Part of a small language model's weights: 159M tokens.
Each number is 500 + 40 x the weight over its row's rms, rounded and kept within 0 to 999. Layers, rows and columns count from 0. Numbers have three digits each. The size before them is the row's rms in percent of the matrix's.

# q: layer 10 attention query, 192x192, rms 0.102, rows 147-174, columns 48-95
# k: layer 10 attention key, 192x192, rms 0.1, rows 147-174, columns 48-95
# v: layer 10 attention value, 192x192, rms 0.0851, rows 128-159, columns 48-95
# o: layer 10 attention output (transposed), 192x192, rms 0.083, rows 128-159, columns 48-95
q147 090:517523392472497521498506546480516511532500516556523481539542529520438546440494517449473484500574535467520482528462516516409480542525527485538499
k147 088:588533450550419512473593454523473461504443533477462478504522477424475540532438541465535465483518544541458459463515545452465499438551451465489492
q148 097:505505469455594463451477477500494528444488455501469570529556512553420525517452515508478472525525601439505499500525464454460537507455558413513549
k148 096:501560405515535608435459504485503418531563540434485505535434546493527506540492512522566500525480550474575451478503443460488497573606489424497433
q149 093:552454517486412570524496488419495451502439513471507464483543491526564477520529511600486489535468500555558501497520478593493462463502431524514506
k149 097:521468569479559518518480493501543619560527443546538528509487436545491489465446480536509515473531516519482493535416503548478531492490519494544539
q150 082:492532540474592544446471493462490447517458505528505471424489529505507457505484464546502467488534552372518479536516515458478565466554553394500478
k150 078:444465433470570577544447542437502473548580464438474445520472495543497434465478401514520593508427546473504475543488502533513526510483524472514431
q151 091:499492475478575477444528504442498481503536555538527420522570524450346528515526563528520434531553494464490520543426501471432531517566541490479522
k151 089:519513428521508532442588539481473433466506435478499574505543448570477454566483547432462524540503496438415496535470561552552475489527463443474533
q152 088:485503481505516494467506577493500502495552561517467440499489500414496451540468519519517484502464466504503555464466516467504485505544482448509531
k152 086:477486406424572504432526551504531475536494467468504538448495460560552503528492570449419568533429465545482538571523505557610505527481456481474497
q153 088:504482509541530496511493517497490525522533495506455432470504511416521501505531452484512513497482529519512440436449468419518531473492499440507513
k153 084:458483504473516445444521533542495435533484524444414456526468542423524589482468538427525559460510477535552509488553471462506513550502525442480506
q154 089:440500492506438557503492495497501514523497534422538453521469504552563527508511419567533507520465439604428524481498524498534423460424483512526506
k154 090:461533494473544433599482480532582535524491497543504488485515562520516450474479523512503537407539505488504473471472509498516480503394517494517532
q155 094:488521529479558479446523536528477459491567589476482428513575503428460453567476506443525569539474433515481540478478453446533493447578571438502483
k155 094:475436379398581448536503572460500495491462502441470505493481509493537493501503516527459526516428491431469532547479481553551428497452431532426487
q156 087:498522500513532533415499492551469493530460462537532492573468521554467469476536553431466494519446569400456466542495517483466578463541490487546528
k156 083:594529442518476536479539469525459444532536500480484504464523483497531549434431504525495532467499485562471477532479492507503496476546447456508487
q157 093:495518561470444497515491503470530510422503483494465584455486493559488478491423531555481553594572502525535507506565480546488454517477558510518533
k157 093:510462485506551565533460509452489595525509527496526568478462439548549505515539471520497432562465569475537414507460415534468515491460542559533498
q158 091:467491512500548512465518444479507480513490502519499420566599469472416489552578580493506492479466489521514535486471499473490454541589498479467499
k158 091:523437529470499539511528588571481489553516450552542534486482417509507509540464499516436566498468492510426532513502550560558469451497494485495538
q159 101:505484527478480569510481578534505484484546498492491529550489490476540495453541494439481575502461509510468530501506501462475477477490471465524520
k159 099:553426442501438495513568512530471447561487548586506478492538509404525533467479508517482490491471523561473483541511561519507479457527464471441513
v128 099:432482503524470515544488562513437489477542479501478464506448526525514526505540537536519484489468478463538436457449517474497402414521449546583494
o128 096:535557557556457577544467500503469541516546499515539463503478473489550505488491430516470462444513505516455499499483464561436430547457477494486541
v129 098:506522480572496548471504480465431478506533497511450552425528473566539471520394469521472505540558514493470510484484474503489438466529481545447521
o129 098:504423498530541432509457510514522524522505491521506434528471461497566498551482526524508528485498446506532472445524526470505507506486490513511452
v130 095:469456483482515476586480484537563546554435572487517511541537425452499575457533464507502477482492500548491589518518529523560548476478483526431572
o130 093:431510478449507450476513455544445433506506521483479569471470535532486442472502508492587474602460468434512474426443492448474499450548520519495523
v131 104:583476456511420524492511499582512457495491495500580544476535528550545471464562516511484462453468477469417396504510503578522379513504518463502502
o131 104:555502571474515541555499477545526449525481556625430542500471513518446541506478471478664441528525472567538529554441466487478507534486563512514496
v132 086:504480503558554558526488499439517457537543480487466478526440452527478471553499548464503519508517491514525548500489562462482547534534499481543543
o132 088:503538463456491475437609537536478587468479499450509565519527504442463565552552559506415496447502537405452491428522440563476530532429492461506513
v133 103:482493506514488545506492427478478490472427453512485452613449508485447543514487464480517605496441483584480544519475539531519535563590494513529496
o133 100:517519471471440477464471536430481548551566567419498521475524511491466480520429539492515511507499546497449474526507477487509525484557472542491471
v134 101:508462456447483542493506462437569481561481522486535450547502544522491469502471577534510498520477486502524578492471518572536590602547479463554401
o134 099:502550515447479433476447526493518516529505459505458523486587549498481532491569474463478536471499488529456481540503518488504461511518480494442542
v135 089:477520529540481562499515502564504488474504602501474528501599434495532489458417474505480478513584495508382528509542563461488528409495549483438509
o135 091:490481445465542478469532476504529443489449481523493473486455432492531474556482550539539536476473457483580521456540463505449559508515460578480484
v136 095:592518435490512528565520526490468447471496467528516519469501496508482465510561504449453504454456447425447518537475563502543390470535501447494463
o136 092:517489590524527525541556475531454456477467586511511563523422479481476529534560488521470485497519518472507515462472462517516482544486567500542513
v137 091:494459510480509451595496510484521596465532464492451474514475518475518461503455468516493497532494534580558500492508496433433522512479567505583513
o137 088:433504458485536535401514477492438502403510526472545530500529476485585503427511527476537489438457550481432525456516476541490517452541493492539529
v138 091:475474429591478488440489528556517572501543527502412523463507462497530486449467520474529521564569511488528496466544435521526566486466524470466538
o138 093:504477435488498439490517534545576556526492426486518481519537513555533479507464563480472532463484494474509477532540511435499565510540461550536497
v139 102:430434568457562450553481537414504556569536479498444466497510518475470496487417528512502540510459482512478579481437505495465494467534441541576549
o139 102:460545444467469497469513486406467520480539448439502499542579515487583473545547457559399559472473552461438496441533464513469528493489477472458529
v140 100:473502559409468482520504526431413454501480460500557468508529532486522450482479498475507494467493513487395570479477484463466464484522528487563495
o140 102:489535482455545578552539475444464457417437493541447467520479441468491479529530461553430454482505571572528524502540498565461489442518502528510517
v141 106:555490524432425481509490504485439495504533504518505447443548494502535510466397440478499446456488537571511467469488500526374527545474451464545502
o141 103:558518506464469549467364502426523448492511523537452494512556488552501497545535485530570528516540518544488490541505463561465423533512512497468425
v142 087:560486466389484509483492476415438508495493575486520421491509541449528496519409537533488484517548510509533521504540480501533481548520554480572432
o142 085:466545505519568462432421461425501432526561517443508487511529502478623509412530471495476510528491524538521520564595559498521443468561430499480486
v143 098:517498488580488591484514449474489444469565504522501469510488458558485475496398504512469558490501474498467520519484511500542534524574428508545459
o143 098:540453503531493460445480584517560570550542555500509526501526494486474557565486547477473529429514486534513483537570486536497446556465495496517469
v144 102:487593524473506468529531523462478572547474482499469450560489511505491516482568556524484459566529520416520535526544452451583520522484572545512457
o144 102:500513473506532545437534545454480487411462439410515506486527474457510504478513452455371487467441473496474518465488530511525594479520469509535579
v145 087:446557531574511508468517500477432463491504472495452455534511471505506478478540492508482510550555537483555519501538536485552480481512548579530479
o145 089:573474481567519547446453566486467517508528540465512473450513470528537489463449421482413484463464432500468481462470566478593512450515506437522517
v146 100:505577532511508487427541505418466508514432473537488519507538466513525561492536452479516432516563543449456495509490491489521537506454530460522476
o146 098:565478441456571479539533494498527480397428496529431450476518468508485503528537493527466478480470483555521508441504535543513538483503548517558456
v147 096:469458560493540430528487547476511487485517519487444498552462534508514501515587541473481541497437514414461555511440522496509376542540537485517560
o147 097:530523459495483545544622478510421493493525466477504560543488520470469492486508475568382502463483566459462498476524445547490564453453502452498572
v148 106:487542432480514550401517541495393471533454543490497525498441470565474525527521556493510477524468497422481474559406482446547481611551453438506528
o148 100:544503475469552430588547511470530577519489428475529538513505559430454543514549531486392501493478500525453472460542485613441501557450483474551476
v149 102:482604495546531511501492498520414525481449495486497534534531394505501466494554568456492522516526529430458401555541463477564553460524563578562505
o149 103:583490420543533550421544546467540582423413493471468476496486497444472534483479543426511477447469521531490512500505506552522498495496503487563512
v150 101:527564422516554528508482501517497498499496472487522494564427511506459533543578487542502537503453516441522519503517474593524496521489460542426429
o150 102:531474569545442526510425558489474498538545514470515544494512501505472501456440457438543497558493460550452458526415558485518481503489547471503529
v151 098:529547531524467490455518492490456492516465537492525463504573461474486451463400534547473525507494488556446518522554522481525534544490538487616442
o151 098:482502475445537501425528511487567506481492517477442504493515495492534535487520519484531509400504521588478476556545496515536474495563480507454500
v152 105:554564476471466547517493493456530471544481450524577437531465505550507452498554493511478502471446523478511457541484500552503455521516425525530423
o152 108:557472572537513548540443558484481484539537568525518516508499557482510556443495448442561469538536487581468471544429526530535442548467559436465508
v153 106:520499451529547467566498514525573548497513512481505500448446496521506524468534485468480443526542520499524489506480548459467482485440547461401582
o153 107:436511490492560541502565468592491509491490420483583540509550489498505485454518510500480475567469448433532500461489471512477590484490517450489512
v154 104:457569474570532597484519419516485457465547538536488494476485485532508506543489434513511516512521521472519482541492556464489512475516454559474451
o154 104:541479518524523498474469534518509547522521527499533455493505443490522559502446502511502529477469454513523484474546509534550484547446495452520512
v155 096:502476498497529522530516441427494522437619490549488506486468535418511477503533525488479464468545514458511459529485540469452541458494527487460550
o155 097:508556501474490557453550503537517511445449437504522493489582489503439522518568512500465557457517530454533540474580480503512528493434517452540493
v156 092:466574497512529547564514482449489449490484507521489483505453539510466477472482454533498583501503552549522565480542535524511508430516479559484475
o156 095:522469501613519544432448570481502490563577591454532526476478466543586470442463442447517439535545464491486452502447566479549475474497497460501489
v157 095:492523497506508494497510515481586561533491457516475471535487492483480525529500534494462513465430465471443596508510462446543489531551526519534495
o157 094:540492467513502500495586531469431475439507537518491561517573512470490495464535498468462510526456536490529475484500487505481539475574523500497616
v158 089:607491483500459527472499452413433458510452487504547518472521507495547533525407464440510468482502446499399590503481474568490500527482454530511483
o158 082:513440485438509436567531499522542473463495528523448514504495514505485437532542522557524479527529517525576484506595533502466429476535548525493418
v159 090:471479539451553472538488517486544473565480501540469487500445503603522526548512497517498504527468541490500535535444613406435424512573493445491466
o159 092:512518545510562478562511498481408483505556516478511486505509471454479531488545444575415462481493498480484494478455481573462511490429516446485540
q160 093:534468444499521497511525535517540532543527534587578506512583508506537475536539496541510474582516418559529488545463461473511512546548593530493502
k160 087:440483504451437525536513586502506475415505594446502474439479458532504513489504556558509552572494427493503575508558574507433536530506513546485469
q161 110:548445532505483513533484497502520517599514487523547512457525498526540468411526482542483487584481462502544462510536502477462472530489513486456456
k161 106:560537464494502488406481483484529464475455552518530503532474502445496555490523501457539426534489456455593498562454474457462525579537441483485497
q162 146:549462496461529554502526595528557524485477531506517467507480467467517453538453535547448524493464500497549493492552480510509483412548490472449512
k162 155:507404542551522464532559472477415550490492462447498515483579397544457427535487472551454482498539514497494472474498490525514539485442570522508553
q163 078:501518526578499483416522479532487534536426470431507475480504480496428523431479472547496442480509543540459451450509501519489605508484496479584520
k163 149:459508468466518533483348512527520436505541522513504528579515554460486534538505531429602531556424505472531535567466482480505462552543521522542451
q164 087:480504513551410462533530540601501454502565558496490543544564429497541474439428546448549541442470518521539505487473501509496530464515520580503449
k164 089:466492427506509494556466520529499495518498508479518509483480495541540477450595519463474468542449446504489486484489498515517457547487534446498552
q165 115:517553565463502499447500484480527518410564566426512484468510535416452517547460542492526524465540517532503488446560529550524434493500486527518539
k165 121:511483516564539429526541514534435475470530506498480468485553469548453509519482514469470463552544487472457468446562550520532526448418562573483507
q166 147:496523533465475506463527556525547539452496489405536461473531472476461502493510521463515526443556527506457518454594501488461433472480556492521503
k166 106:485440504515504451482581546545531564485476495464500450506557463464513494492495524489427457441499516526479507435488452507461535436522540554481550
q167 161:495485450540464480518447472463454427533492504587460520488472534526543506443557491480567473540518501470498539539393476444532580533527475526491536
k167 079:545589489453453571532479500492512429523489511585537521492475545506541560471467470508589504496462504505566489524510511466483460535492412414476488
q168 095:473527488464513515461510516497551513549464501528469478543498516523414499534610501450501506477494460526438536510483528472504517494534513535526407
k168 098:488517568486391523534568525538483539468500464523544493497555475444562547489501558450519442452532501508427500422421461516465514421481495513458514
q169 096:448495515516477532504508487527542501497440459515486501494513455552410404497507507438470467499540597523373537509566511478514572507466488516494502
k169 093:426533504482408503506514501499529538464473484518560547499555606472558516498564564469520571441510526515452511443411527596483542511462531539484468
q170 091:484493481464490511548509478491478518451537474500435473499488523530538527544586558426490530475549482502495495497516542498478464491520496464516496
k170 087:457554514485380483546555496469509541535523534526458526451516517495557543466469439509565545452519499488447502485431536477528520520491500473453496
q171 113:512516430497506510659503493485525527512467492514515464524508493427480504508560514549523521422529447411548546486494509529486500485533495470431487
k171 103:504533435563496458529507515529510519532513544484475517514485479494493529501557392461588492433507508510436489433544489466537512510495412531466505
q172 094:425557516446435474543510495585528508521443510553518474504522478493480542513565525466517522436586531510476475468533536444482519477474484521517502
k172 092:449537443476495503534488545521496520490492519578462537477582581468497540503545489505513524526505581544479509477484568431489480532506469529479492
q173 100:485541480502424523568523556476489463450504481496476439453473524508513460542482552493488492498525657456490510516550489514509510510481521416450500
k173 098:522491493517496490484498498477540561531504533519508509486510514508490520521506457553495497451500523540486501468497538550573543538527492493517582
q174 095:518487505549518525465460491557529488499404429481452532538388508475450528526499450450557587492432467530514477470597498460499491526505540474571500
k174 096:481439497566465482544535445557503414508435480557436390521552449466508483435423524447544506515490446466461466566510469549465459488504537569526527